From a checkpoint of a small transformer trained on Wikipedia.
Size: 13 layers, width 160, 5 heads of 32, MLP 512 SwiGLU, vocabulary 1024, 4.87M parameters.
Architecture: rotary positions, biases on query, key and value, untied embeddings.
Each number is 128 + 32 x the weight over its row's rms, rounded and kept within 0 to 255. Layers, rows and columns count from 0. Numbers have three digits each. The size before them is the row's rms in percent of the matrix's.

# k: layer 5 attention key, 160x160, rms 0.0606, rows 114-127, columns 0-159
# q: layer 5 attention query, 160x160, rms 0.0635, rows 115-127, columns 0-159
# v: layer 5 attention value, 160x160, rms 0.06, rows 96-124, columns 0-159
# o: layer 5 attention output (transposed), 160x160, rms 0.0843, rows 96-124, columns 0-159
k114 100:146109096102098168161133163132089123120120144163153109092160084194105125154141096146087123094136127128127120137110110117150141173103208058132124129121170178103123082158117117151088154171175171141136087130093106100148136093170122135143180145107163127071130084074085167155136149035047121164146076123188122091142156123088107142177169131082134134149036184164057108149133123154181108107135140109150105131087134080098080088160165083127150168149167134127108100151100120132100144139127134
q115 091:129102131150123084111087155069158152150105144102202070100142180096128173097138081073101132145108104115114114146099128118134157135135139112049141134122129124101175108173076124130055096125108165121126083142109055119082070130149088085112070094146163107110116107119139100125132085098116146120099125141113057143126074145181139066121128070125153106179120145098113122126144132149095081114159070101134154112120154113200149125156140101157100103049190102083163059123136174144180164130117100
k115 096:114138151125073152115202096125114161083127149148165085132100112117165163112159140114144067180136153085166172168151159139116084057100128100126104140166102151143165184203158104122080173119114118160151099217100091104138131126117123130133157148089118099187107083150122129024127110159123117163118100168101130168119063093143088109100126143142095104136116084141122133202205060132146126095143108205116119105159141126097135131185108108136138135124077131171133107148124162102173146108136129
q116 103:111134119111110162156095128126202105151126105126155147122154179121185176135167120160130186162134088118125146108096120109100134156123116091146116135112189115173068103097060112147184133103125123094202136128141108100169151118089126158157168131104107171117116137198196164187169083088143139098151114130101052112164090115129119128155129099191124151098071191152164149120200136142149104100103163111083178136149127164210093164101138142167147169134076122122121123182112128165098172161123109
k116 103:126204136135139064141116149142117127153126117093118085136161131125133166155168112142138112127115155153113128136110077166110149106173103131148092167135166192145149130134161088047137155109139207155202123129115143114203094122161108094083108072116132160164114207149114121126152113142094132121102170125145100105160119103136156070142106108172177139127152151094100088109157169144180133131129143140181125158160121150175131076121102028084110142073200080129182141145098143108149088056140131
q117 096:157112157110114095095139095087095136101082082134126145123081154140140114126088156143159142118109103140120152105116131163113105132114095115102096111077152171159121119192124095169143114133182185106160081123074119097100120138113101160147141160157185163137093115060133129103166150059131075139168106135120167136136108122096109057112136084127157133125167171150117123204141076233171104165138156102134153096134120129110200089082143143137141083112119088052109209186091093146145149139093169
k117 096:108095176092141211125140129178149133058105182138149155113092123160115140170149111138126118122080138117115067140101135099096113124140134072210165068127149134111151134117082187154156124136157092153191070131132136117155108118085108104136146158111114102060163105169143155130116083099166142130130061150162124176182136128163118145131089202179130069102100139182123086108116084120142171143093120152100091104121151106138142169126127138120128134049182161110163143145108177164199176109109133
q118 102:131070083137124100156177109173072137142125150117124126137151141147170151255158066079104138076088111073113150111160096073125140143107161139133117148087153148143139191144099162126188102115145164151173132151142140129125082094098173164130126181146133124108126102163155138103032168179125120092134104107076175130134110125103074137153130077131138141183116101119139132135139172131106187111090171132124144078118062127135120133107074087101145104139079151169111131117083140114148159131119189
k118 104:060173090154149128130130097174122065129156126084111089091148139177117111133117117141144111151114155146096099133100145091162108162156115066160069132140148108158059182128100130140140091130097155094103092179214168126104137095154113130148156167158148144144076076124092129108136101134116169170097184097135184117220125092090126185169172185099146110107095137121123086081094112153082090183148147100181127061143106122140083139161115156189147134163133094151150130146082102108115133105112127
q119 097:145103127103106100151150099082122078166135148110151154147072122088094150152124085116111075119155107113128161172136169182183119088133134135101149096099113156209146185130060138136154101134110145142125137142109094118123136096144100135135151101149151115114145056208155123158151166124074139151188145106103102145054069059149076171129063127053176124182118166129115191074120162159139143073137132098132140132100086106188122097097081128114167137149083134085122101153150106135095119110124088
k119 096:127173138096113132145144117099146158136128154104116120155151162150111081167130191145148147144070118135173073166159087167178158107157146079160088137143092085150190164157095132140096148114147151130103153132154135113146169140116100063139168170099106163140066081142098127087082123198114108115124139109145171092127173184137104122108089142149163095140107091101030129159140151089140148180138159114161184139121089116127104126100098195171118163117192152163145118152128153032111185112111080
q120 089:148164113095109110099183087138151146117192132155162133070126098168097147166129115117178175097053110102110114145132074171081140112149101157160097139109176100105108129153142160101106117120068128098159081130072137114140137121140138082115129122145110122119119137132092090099124110160099123176191112106154166173161154136087112117104096097094132106088148114090131140018110170122178088125170082123097141134160110166029114152108091165096104122137186086151147096115129145084041090165109157
k120 084:117114134114138090160119167096122088149154124132080180155131145140107095083143122159071139086120128109149101130127137094129182078089132190137166138186120110081127237143103125150080136171112155136143101148128127119123137181150152116080145129123134110182116131135179138100178127151128159129132161137164138098080085135058172138086159083118075176065173097111102089161100025130108175097168157113103051137066124097142121110138101079103134118137151142149096134118107098167154199153113134
q121 093:100139144105178168098176181146072143123131114183132187117140185110173149103121120145154125095121136129100170134158147100120098126117137181131103062138097128092107115100119141194139114158118076132124163058132159073074183110190106140132132158126119124145089142185159108127132180154132147178146092154063186116114101130056124077097055094203106126159122162129149125170090150107157124142155199135132124094124132086105126135080148098126160144153084087159076092125158148166143155144110188
k121 098:171061100107098225139132140104185111031186150108152131089186155126097165185148108156092088130164105119122145097086079103155117110155179131108160091097125140081139080101144115139122140103084087072129143117111145121143142097154133143169122178144148136114213120077092110178166083147098105116093138134083112139114138166147090102122137180105109104109120158156111093141101138132068129134124238078116074145154103116160142067137101138141133177082107128134096138104120118139131119108127151
q122 089:144177169141132125116167108141084121121102108126190173043081096132151129084051101112104125153144090103106082108147140119105099119124108146110048073122105163115198101092130127151163095149098149146138106141102155129082101096108128124164154122112097125137121109202149053096146125154094110178148062122089125132027174164194128135133147126089156164123141144092155162139105118154122117192139115112164177136134160095139090064094193144142116128133105057123127133130086130115141157174103107
k122 095:182086169116082091097152050136176143096107158086129153186163132097119101130159109167177151117130126108143183155166079107135170115106106102100117113141116113100192103105104167117168179152075168085186169159089114134192152152142059102095156171094100080124136101132100172090168125111119147135149089111137135085117111137165159184125131132123089106128179133177164140193150144173126173144059146135170125105190114160151111120120171149091145117153164164126164144125148139187063135109110143
q123 092:150129189125137082170164109132147114152148115122208164112179156156129158148137117118086112151148141155135131142176101110123116196200077066116116119089120160101098153165082144139143101086154108162073162186094132131104129076139117172127156126138067130149146163107181124118127136157160113057085127147074184085117177101162147151201098045117187108079123100146154153189130129140105127148147133154164136073198124127128155123114130123117129109142117156141065147084120112129133072180152099
k123 100:085085118143135134142149082167163063106144106103091113114145152131125080137031133129192179071153103141107146165127146096137111077138049126091105152067124130114133086064102144105145106105144105099139121186203165105085131149143160096121130148131121130087162130171138100082166061146140132145130135122114164090220133143148146114129209091102147102176113116097134098116143148092186098160163108130143137137130117191128113151061157107131143100108098098120095154149184172113117123093163084
q124 104:158180161154105140152145134135125129134127123145125170113136138128114144157146118170077141066059086136108149159153141099096078157101145139150182168100167156085151091180115153113094151185156134166117102081123191171085079109142069158124166114138152173176123110200188134168111088102152155105087061148097140144099125103097141096172119138077116088151148169158165074107133154127163152129129183103088076156121160097061178152087150072111117125086102151183086107139136144077144123129175116
k124 102:152117135114057174137114149095117160088161156117127157159091122163101122169125161151166182089185105112159118124102122161151145116206145153104118137090129102139124172097131148162165158096116103147176115134141128115119164061156185163154151128131151078076163082142105180154110185104168150123120133156099130089231103137098143116101125135075105129138165128099107123059134107108119176142108154195148090130211200094157152098118148096118130112099119179100195098077102111102095122129089094
q125 099:100162154139075142163159103173084140081180107108191092069057089198176140080161102183103103157148130085153169157171125143122076155135128122104085135165176141079123136154127141081046066095086127133111155140114130116130168124161129117125106087114153031167216124136099158140133122075163154144119105142155143128152130157214095121153152085131132176100164100142121133149164104176152158142129119148144155099143117152105124139140140139155127166115108154160148129110086150061131141111163112
k125 099:112128178125080119116111130121112146158097101087139136137129108072138129148090138120047129152148065131137156161200144142148134128145086122108116153139106174121099113074129093124117113182079169145125095137090163124092095109104121133130172194100087055187131148136144122086134120139154112110166149106112090077084082167128230134103162093054146108169102090134119078136155092133193144118069114110150105145140215150152111144118115126061163129177112116108160146128045099116112112144156155
q126 094:054100144115139107185121089163117155135073105143074199170171134115171138072104145101183155176130137081104153140121087124142129159126138185169059111099115091186162127068165125083067125148065109135094197121138151108124087114080117127167164118103105111089117138096112136133141094089153129128121157125150199105156094121128082139090074067101134119127089140108112138125131143102105141176118141168086159083110109132093145139099106107124144057103159039160112167151119133113083084114154119
k126 096:157167078113149161166148140143213108082081107154171196156132163153102061064126135096115133063064109174097137151118120139180124078168154102096136145035135151131090082051132102148169170113076172090150095125086173135130143145106125114120094190144113096139101147102170077153152124089132166130153113138159103115157120138105097112140152182143161122105147189127131128132123169171088135151102182100140109082137089135125141136190091103136107118150135153130115170135171126159156179119141165
q127 095:113136140096138147145125109135146126060153156183100181109207067079125110116143162119088187107116089089155117163138161105152148104077128142103116141148085138081102173118110078064063074119080162079135128113117120118123139110154126112123105082161147097147124100096107132095127179127080130090114116131151132113122102142118200151116070091116120100102157139205150094094138169136146186120116156108116094165099225174037125166110155122147128101096132127145127161172101098199107155139157116
k127 098:094138163161149098113068139105164115192101151133164132127056153124112131130137128182053161090185094131155171120133155111132099154168116123168125162104154138106134086081137107197097159075112119119090121135049103109080109103118169113145148125109150098190141097130095153149089130127168143085150130139174108100087082100141090077234090147113133158105210090124102118142111102104122099148067132155103150161108121100127180152160174144104093150175170131100087109090093124122114125128098074
v96 101:157131043133105086136144131119103196144148082146147088127107162088132180158167133148175114108110131150159184125110081092145146073142126162151158135168158138115126047121111135147142162113149116159060134090119118119137112148155124153094101122181134151177103155182164136203081119143125123134067122180148141120168123135147120126119186119175149078112097127175067142132112096187087186080085118135152121103144117163133111093107147174102122131190166120171170123033127090089143158152149173
o96 102:134125155141089101125105131153119143129149109086123148150083158159131105129110150127219156123185141103152184143177135083179116162212174092079084137088215070133139149109109099070109134135145106121137160135161134116089122089102163212102151095193100160152131156124113165105157125104159097139148137145147114139146097067149110183134174088116119174138085121119062097117122162099139135106154175135131137188157172113129198131149155159125139134158161109111087135094135160155208157119181136
v97 115:132102107102135162122193118128082148109186103164096048126114084140132085159100114092036112110114107136123125100090105085113118159152124061165161155128107164082089116096072126112157080105151145120145073127139065189093103150155152083103098110123195118105154084145146158134138139133157155020124140161093142092134150097130182106074093176171096126113165130087138083159135145120129115116181125139129187125197159107120117122139116109119144146086116095152095136144126144097139089053152105
o97 114:166048112135116122162186091111141104108136156156089091156145137138121152122149133125131113124140080126092157168146162037147138136123176119130170103110122153158175121109056119117161118127120119125180076165105118085105183080143165073066171145115076189144095136162091126084114125135083152099199120137167157176181139116137143168098156155088172101137143111125110124151105137113120167164132026125159142085100167103110062124171169122162061148074148141112145103152144094150086126114125112
v98 110:178167170122115160144165172147065123042173112067169172126172139123093084150151182156120119119140079141097122133065120097109107134117083075103172158092136134154136138133092165135119168129126157083165153043164075128115148097158172123158108172141073103131160133117134147169097117162146111149104144109113124073113133143093170168128097134126084083163125137132160097075118172147198136114086124136160112111124077067165134144130097106137034105135152106072178157144072137099118116127141123
o98 114:109128108105134089128115155112152149092164130092111096084090137169115125105099115090153184108140126145145128127070096152159087046112153124155132096159139185103157145128133113151151106167088168117160148195138078175195141207144156092151152111099117141122108148135171142101127191142115100088073185099170172071144147129093174144130118141117140105141041109107137137091137151131144094097123123057108143099116138108101087181136051143138153132087164140061131107150153144194155195167150097
v99 102:125124091147092154147119146097140087111093122146157161100160074155133133121133134107094129059155134118128174082163152148138136104146154152115216142114138165147173084165083160108121121128165103139151128169127104163061095170152131120126153058103137141073145123188162108104121078129102149153120139180093237125111083103135068098124095084160155115099126130111152094106105091069172130143142101092111123137114131078105168092064119186110079122125141163134165237142114165140084126133163131
o99 116:176119106131141151116126149143083105126125128172093176085127093169138105098145108165168190150095141087199109100121151069173172123137180080174152150115102124157096112150085158156119152124120125098147085102135151107164107094136129126098123108108110134056117092096106176057181116197132132154136097150164144132162198116148114126127170101134121112104096163161165117116147130101146133104124153205145112086130105097086144141160068056114122218068054105125124161131148120120194169095108150
v100 105:116118131109121088183152140096119176158146097143159141158136109132149164098089077084087084232088198112125142155137115192119112128146169198184143176168149074091139155131146094143061117089156108147112136114120229137152095109135125136139133075087138131166101106073189108103098142164157088130112139143158090141088126113137128111103114110127136122124108200089077061175148129070164186129177122099136135114083130096138118123165140129125126135134160131112104099181106122106169180127155145
o100 112:154100147144081157117160084120090157129118195144108161102118191120179097131215151145109148184164113094136119124151088150115055112155096112066139164075135096080139117148166154072053098119159054130089144076120114135162157107124089094141120153153145096101139099123097146174083086193142120071109125142096175116123143159168133177094054122088112179149134145133159125139173151132157126158155178169143139120101133095089123103136211085132126128155138152137143116155105157121109082159148157
v101 113:114133150128123166094133110144051208137211067142150087149160083123122158132131191086113169146102204127127137131136113121148101139138139169115147118134150115122113124131114121090095144156088081143118102163085037156078116107048100159138110112163189133098136156159131118111099083097094130093149117139157167082132173115157110068126126169139062100094105109126158081141127128087119154102132157077140141108165117141153123112097088102113093121125112134171112155154116191167072129175056059
o101 118:158096138117132178118114136117141130123154139196147182122065111169164115096137138190134138134152090105133116182073134094183101106172146141162119153128153091135173148136110102092146069138158050146143100103155136114150085108159171062103109134150055185129116144151091118095152151156137104223114106146169106157146173096090170118098108142117133120167136133160077097144071080146106154200101057124138106117128153157106139129086164128180097100111137106099058205114113135164108127141148148
v102 116:101199067143143095128152095083134095093151135165172156156192141144134119133092141140105121119145096152107096125174136036103099097173107109114133101148089109158145159135095161141087109146144156149072169110095177099182092134124131116143123183106135107140139137136111099130117144121128114143127082137109143088164177102138204159092146091159073073170128164172146079128136115158074098177134078149136123157148172161146147131154072109153074095130099038134147157061122131116098142096140035
o102 112:145171127115125144136132131050196110162105135149056175135093157083128125096128151094175129147087096150138140186140131101115130192149124149114131116108168172126150090135134082135144135189117159145135202099116081158096141115147164106186120195138113113149131131140129164227138102095130077145084124107121143060174151174132134103067161109164142142079150076102130126122101129125138092088098095098124145126147143102131095088162125156139057086130156132066088163100202175135139182142151096
v103 109:121097132181083164083122158096042150118129120157134137169179082162127106117139117120086118140166047101076089137099136123089171176114127109162126141133105086091121069050115142180164116137169109128167138140167134155053182144131149099113122126123134125087161157135128108107143098143091157105156137120148153136169098125164113168114112153105111141144185165131085118134065181128169123169158164035093186125145121112145157126155101086088108076140166093146148159137106125202133179145163173
o103 110:194123124152083145127161103103093111115124135148077120066129085159137110085135112131133148081151113144166138108080111108105138173097118136179163155126141164151125177055053158173112113150076107129145083193148136116092179136142117067115152167129113158125218150200132108076066115152103148071137104137154122130157141153099130172109133139106139078126157133147140104062157126132141139136072142178075109148139104114080118106145098147179093125131145125109215089193130130127141198104133096
v104 109:125095126147069096139126070183128123082121119124137119206072095155112161123142126100153190122198109116107162106168125152113194136119113184180191122154121122081107136180058165110123154131131158107098171163153137161137186107093108120106116184103069084108118150121130146173070111147162145174130166148145151129132154187121137114137088208149119160149131118178089113122160123056105130142121153116128132176098146118146157153167193109113095160128138122095155094056090110151082143081137095
o104 114:116091116124121109176101091125146081131132134181170154101120129133110175027150131107194149127122146177088170065141097133086147138110119172134140116147136124151071160137129129195120146118051126109084179128124185153154114130165124215131092078119161166113093103095122157130091118129158131134141134127161123136133105148098142115067142120118127161198088125151127081046099081119169115138129105140081123190151084139140118214106139187142106120121117190094120104064118135150092151144123168
v105 105:144143158155154157137109085127124159209140181069137154130085085099110124125148152135123144073110133116177133093131121231128184158107116131103172127116113176137180104163190148148149122106136139086177141172092158138153129117084122071116150144117115112153060154198151164153167125124152100103126143133132059162148102172143170094121096103123092146139077137159084120153116084127112093138158118107104200120158143085213086157064120111132104139101133149156093105121142062152165100148096076
o105 112:081108122127143155147149108211131122114145108229219163151127073124184173145144158147194133109102161151103112116125153175167127136153071137090101108136109091136154116123202187061164106156114112119162062152122153139053120092115141171119130076099158166108132132151132136080124123104149146158109182141149118149098103153139098137131122137158095086155150139129161125108155097106169120193162134117118152205157091131172078164082074103101156126131109129148148166137134154093121131161069130
v106 112:110152114077133083138130129109115183121138131209122095148120159122166127127128123049101143051118176073117158115137121126103126068147125123102165146124145149164127131149223175118095148105176132125079174137036166167120114091129108180099123143101193125114144123134138117167167140108094137160130171107097131098170129123092174093121118117187181079199115154177121128156147128132143137136134092146121135129155075110111183172132070151115134134122052138148138170047131140159089078119127158
o106 109:207136099095116118123168154106130089069155148190119156136113126154147104152114157167217195177066108135113110139180180157199148171152100106073131103149157126116148116112151109135110136157158166158099104068110115140127086071164147179154163122137085140139131179075115166133104098119133121154130091171108171127124156064134088142078167150165095166077143121137145136169090113111109148176115140152117180112122178102168123137116173107150115189156152110122053168065121111143156143134114099
v107 110:128116129126150117081117147120068152122085074154119096077121130129126120169138199092147164113101148136169063118102067110115142130188136205142108100124104131109121107096156146144197081138179111126177134181108126092137128136069126101089130138079131158124072105169128103063126145123093084108161121125133077140134156182125095096111089139127084097106089150081134096202164187113099099169219130115084133133157138142145113134203126136100164084177098136165150119099162082121109133151128185
o107 108:135122162094180185148165098130145103155124137144097106127120125117168173147137157212127113103138112168133131151090163134188110141120024103123138130079147096110151156091129129125120174141179105120160110122144162126015148158117153177127136134118091158188176104115124088091104132137161124106102111116145143173082113157107070110110082097165113100085156106132146145153066146194125135175114105138145151195126111103171139136158182146120073105134147026157153128138112161107069170104124127
v108 112:089159136081107164122115130131205174139196190128131098104158136185164090167156173141058110121141032115156128111119096087149108148121070159107195154150140124139156135107095121157159152176083113166078095156137111150093165124139126092127155091119124170174092080149136140156139153098113131149180149115148161119108088113169118099135104142146166055116096154142214110130133078105174114155140117135115107103149115131165108110113156118147147143141196121112186164115089169102174048128102152
o108 116:134121120143132066140141158146188175124154095190137147139120088139086163121125147135190120113145118110112136153137204127183106118187099109161147173143096187122173159192069144135142210080161142120129020141128094145102172166078143138114184197122137132146123138139079151142184156147110118154164103108155123087143145148132135144118175091104086074100103168081114099137138165133146125140101078133160138088128148122128127136078077115124150120098153150111143150174082173131210147115104159
v109 111:071151129091078113152084155126113139191162142119128176086095133107112132110161115138173152153190115160114156133152110161137132194121106132183094055157133136131184176159128158131120122112153127133179066067160116173150143108144180193128103118130138094079117151105149108090127129119170118107119113140143096147119106131135155132127169195145170189138112064105121110116102149127194199089128149132191166185097136105103123144087194131137086125149195148119063097153113121104143130131156211
o109 117:110143146156047134143080123112113118129125060120121105152180133096105157150135078090099144110152162118096128062166112161117135124178135138129117117167132136085124091088119156116113062134113114099145115118090120107198137133145136122124084102156198136138116116182179085114145104168110189094106153137132113179148110112124139157102087069089124135193098132126146142126225136108141154141151198170152144180106155132090128168089143112142150127067087136135173072161101079200155044150157143
v110 105:076138078085105073147140102241159093131143111142153082160127125106096112128141129129123179137133145135115194125106093200078138124139145136085115119105134119116134083110086135085184150120147142163098084129134141121087144123096169140157110113080184082124105115086110161175139141176138100161158159111116090108094110217135170073136141150098061094173080130152146094072156142089108127091143139134070157136118148185218136089119099115136131122147129098134117102110143147143189143074175142
o110 102:094035119124103127124116138148158074113159144173136188114185101120108167111127140155098156133085145127187131091183124106122085102109119120100098117100172147125149121118167095134101108129146141126136174176089193129080126138146160170162115070127148092168146206136110136099108160104128132106142110118189172119163103117103141095126189124109105230127107063173154133105084167145086123124132104121116127176089080090162083148077141075131111069098179128122078082134118139150112171110127192
v111 117:124161064077094107144166084146164141038106151121135161144120103155164131145122079140129090081144139120121125122115111103101125088110119104142135137111092117104121099047104122089126068151110148091134130150114084086120158207127125136141122143088107196138145116036116098090113126111136138084095165107150129176094087144090169152130114087131098137158130136127145188157084080171155137189103089113117153138128140168137124162096153127106162138236112138146112105121040161110124193124191163
o111 102:133153084132066136136127114138088113123141155115066058083173096148094096126180090153143117050103145184166142148151148146111151155115183110127148124158187110134119075077089126147102165102065127114123165084171130154119169147139104176049165145078166144174121161126096148131110106088132184097179102097155103112124116161175107108104138065145126123108137143136119095054134080141121162118115180113094083120120134074106153120180133098124142161131114095148086065124120137079167192097119171
v112 116:118123158148140097129103124179187154159113154185156078102096111182145102124173182086142119084164065113186046135093123147141183139144116135106168120078102125132193077118163115120108129167143125153121092110189114124104201058115091101111146193134148135140113139157120096180137106092114107121125143089143139114162141151127178110132130139176105102132133069159154135140161103132153128147100171136087071162101159108183200089148158164118155145154096202127071122082154096107168102113140094
o112 117:144102097135166129115077123159139098089148052177149148143123148167109156183083132169168163091132154151134084149121129135116105133124080084187145137185157151142152130155114133144202144100150218119120129151152164166083101133103205179111147088144095147150135135073166135099150057152181169140159101194146174123084107151112084092134157091104108146098164161168090119142139136142108143113165056137121183147119096141169165152028107132082096127161117139140150152129118119105137116098115139
v113 115:102084098098094140097145144143133070088114150185107113099181121164144167113122086083118036135174101100126143113150157074167114129166127215185116102130163150120122096163098097096163103144166136080175155113141145125142138131155159100133160112114148085116155100096070106136111158133128119136108141128107201189167068140123107171144105097126142118111123064130088060106161112105136099141114156112123208149119160100175125146082142079153097078159206172126133145184109158151116086094151102
o113 116:097146072113094103099168141168131140129130114161091143099181172104126161054192096090122141141116149138148118094132135068105128159087132143147151141095130107164070109155100140174150143083059078073110115135080122087183131112155106112140136166107123111148127122128118125039134091129108175157165102117117150158129144152199088118152161124129177123110115106101122115181162137108165206071133158173147140099118062059048098143120078111117100118122124107150158126196078159146129163146126180
v114 106:099150152128122178149062170100181132151143098091087156166100144094155123201134116196079083096064128078126099123110118158146167170148150152131128182114151110154107112119107136112107144206124110130188109152124065102124185151178157094136127146136126124088077075185125168131158136158155129157109146143170173158114159146183133127130170130136134133111171171133151180131137108164097166151104095090152068101114085122134110131150150099129149149042185164144125069179102119181108134189143129
o114 114:122109125124137130149152160140108188133153142138148111130188136167137096152110093141167142119181142130107151147114125200137119116142159182156083158098089115160106133146130140148083151051134141134103059115180066045095149175118129117134153154114147134144166099165127111142103155149137081142119172138155104116128066127177193134150140152138152055197137156135114117108136172132182082127126130097164058147115164144112128101104069141107176143130115197213145123144144052077130121064075131
v115 110:070109099071162140104135148139162084105136143112127166088103036169133161116120118142117119194187174135075115170157131100132006125100145187142123131135166103110164132109116128144131123096114116170131090163107167149125120155120160121091117120129148130160140160164175157094134131110136122087152105124132160135112112172074083100146131191135159116154108098121199137134141065067101123048091186091116139109136140166123092143104161137149150071110118178129067160128133167131152157083081080
o115 112:088121094146159127103090152159091141123087130118142135134141046126121163083189129133057097154144124135155075131131147135104075139126197152126129161159171106137095119092125152120102153104157067092094108059081166103202122101087111134133089125102135128099125157103065104133164095139095132126091118123057124176136140186102095147139170062095124151093161092114145152210104104093134111136139072177193136103111136167114132135110139132156101088073096117153155117085090113141115099052174159
v116 108:177137139155238123147135153091141090111107140110136172144060118101158134077175159113118096116109133125161081106142114073104146107101103175050150140157091145075094141085153120127089112114167148084126117140092177171147146156118088140095178049111115103137129119169203099088060094166137127115152127194089127107102103096084116099154110119116165111176117109107158137140119125142157182104183118167201112107133080110090160124088152122090163075094127142132140128173122097140163107103106158
o116 107:164174146193156169116172123093146148099089163119118114141034102132087114132150173060166127145172119166131112099115120183159157106139120115066190137108085124099108111136169121111116147117162155132128109135083120101145133141107060092137087161117131144103182094118136108043194156154140123033088138123059107120030138129113101151163102161127128187119091110114127146139119160085140128181087138135159172143119138145160107136185144129124154167119073154170144138101082101106130129109092151
v117 105:137094106088151159082070117133158135082113093097100099074114142160154084110150135132066133114068132124069092120132140138106218148149091179093138134114114134099168098117132126088151096121138137102179162169154092080135164133100132222109119123141121143121115080123105119172061119116099094125146095094087127171072132192178144133143107169083074124149116153119132134126117163122138131187171097083102131156147174124188119167210176134080098083167134148111154122171155125115101075158153160
o117 113:108089121077137180121171140135152087145160163176105081047154134145107186166138112177109116073089124171157175126057152143110140069115056155149117197124102124101132153092103115202072153083122107101176108176111111116070113173124155161127170166142137099181130145097129112060086153129184131136121117146106161168110086158133098101110083131107118111096105128122155138110116144135123142167123171110161140133137076141126157199139124128163127181110131159136125123173092096073104176142128192
v118 113:193110165122162071074094113154078159094189154085136137191105234122131124121120109106140112095136163098125148092155084128099108113131189075169135089134124149142134129108177160110088116116138198138073102136132180126141093143176150114097113173150150155150132097109130172139144162117125119078162111148126095139131063084100134084122116093126179159155168135085079123171105113140120147025098124169093134104132158092109180142113201116109117157096124181096116140064125098112139115153123140
o118 117:135205084131072097119125067136105120086122113150136119119121164132123108150127195117155122092100117134121193135179163174163131185113166083066145113221157100085100126106126128079075117175076181135103137135086134122167117107140109170106139111109121152119113154079107147098060124095117168115141107133153131127107090108172151182125153082111178107160146120111115139139129125069088053152133140148099164114136201195115143151160185170109133170117128171141128123104111181154153066153140085
v119 102:124100129149125136147115085147153119201186168107139193073151088116132105088074065113136181147145133144060111145106148090190095087114150182181107151112115103139118093115093112143153074068182121187152106146154161135171094149115108157134115112099170160139130136149150140128153178118130137128118111087138116122155090155078077162150151049136136127120153121115105146121128080090123141170181107137074132134089137149107161172116164137107141134181091154138071152102114222204135192142106138
o119 111:134152118115113086106135142176136121122128134125100176153164119144134133141154135161152140183091153115150096154156164123033130162095165110148100127142133119152122114060122126117114168117115062111123161095150182131149137099092082112141111120133092095146092150127112103142137105138081194121113110174093086166139172234146089146116095058095080107067199173084184150132133106064101095101090132149095104122073136092103186134171139112101086129169136120138157086137081142101112050092156157
v120 097:127114113143125087137190158116172120131141085145097127128166175059134090114120169179135118131120111132139123106158148188140067140131127100150101133123106120136160170123098169130178121149200161121144141097178082119154080066153095109129122162131133108091132132151116186067149138166150132181097113180099141124106130166119192138127093116141120192097137095098157122126137237099144091083128192134135151124136137096200095158178113112132073130136147138129090098078154127110173177131223171
o120 098:072136138135129078139122117108121138090120088076103099128212222098191158136132121094121128124105171145122125115147084128168112135106091171095144067135075178144148154107097122193126108153131093113165131189104101119152166187073106145169092096121093107094163107185167147138132163141145118096124182155129166167150095143132191109129144077114156129154114152147148155134137116142115044098143158124171137127086151081150067160135173163123060089060124126117139101158176099169097127133156126
v121 102:124152133095082176124208108071157161191125118213185099153135147123105130105146161097096105101159181131095121165191161087164140135122132163200136143077132111075106099116125151199091110112147132095140118187147177119134125179136110121181129080120095173064145152094186160110137181142060094125130158133156094118116143163127119199212100094103150148119125122127105093130168135111126149152125138106094100130135136134159153167115155119133131104134091159156083128171121158131213130149123112
o121 109:133137126158096180073161171162121188148122136182112130115119152164155152148226134131128153136125114151123109187141128120111081137097149121154176171145120053169125122077132163133156186042141099123133146118185108157150120108080042098132095071099099129134198165108150172187133114140143220112126132150153078187134169155107106162140124108132157107101167155169195141177159086117109140153117161135098119141143096098130129122087119147102108111135109104175146102135108171110126122185128109
v122 111:152104113174109129066107087114168098127106181105141121154110127135111181102110116112125164133117120125134084069183127104128153176111158129145156197143117151121142145140147151169072179171146117134120125098131147098130132197154128133120158163129155157088097154150098140173151087115064145131114103129167189080114110092087130081111165178108200129103188142135109075152079174110099127117129119041134099118093063144112147085106119118108151113178180098159146124204073151174072109173107074
o122 109:167199144139137179095116140124067118154062147166111096117011107177114136089154111098163133156149132147145106067101130138093171171081114139163155144119109074100100089163066141138112163104120118148131173073135132132159095113183113126109103124132126121099110143172113152114120099096100121202135094125114086096162140135157123182119134116138196080202101141149154069113163180116101123133110175141077144112149109123110147131102106139187121117168083155126127169128163060129165133061092116
v123 110:124078158105133118113203128108137105090150116182196176146213099152121136127155164108074153148158174140147082149180152119179123077039151140097152164116104116117128089081136145093048068112086169119143126162119175120100169075146126134132152139164122107125135121153151124124111174107104115126059132125120128133131137110129105142141123121114122166155098079106208109118134136113129129189168132077074119126126195158121124139135152072127063123061101117155155184094121174105067134114156109
o123 114:116182073155119208148113145135148114128168103186118144115127092202114122058193120126152142149073059139094095142065127141105120161140149139108167162164119143161139107119124130123166152144111131111110167155190115123220118156076177091140136147111042071074140137124075131138118141179178133096158072077097095112114151141117131094120140146075103163057148152117141161080154086157137120168128119143129114094141094107111136125098171110104076113116116125105117162142116188086096118152167125
v124 101:150196150181168115131175105016121167169097167132100089187093112105145195143125101117106147157104204166120059154108128185107162165126139160139129149145152185173125146175136101099141112065166135151095140155112171096103148095103154141106153138166129142124117091133098137147137084120131172139145081132131091102106134132121149122131121132129149102142072107128139118143140129230191146130146147103092099139102099146091108152139155128120071089096154143161096153147081112133151147189054188
o124 103:178180116165106183157154126159111149137137074062156105099116137154105167129120164121124144117160117188156122201099129162052147177171071167094114123137142158089113143154132108061090065132134105135127125088167122143088118096168097170089111114125082129118162160151109094112124134148146152133111133192099154129069154163107103200116038163144114130170160114138213113172164141114158163143129164132146138158135114134128145136066127104162158140143069158152064123113178114127098078128161096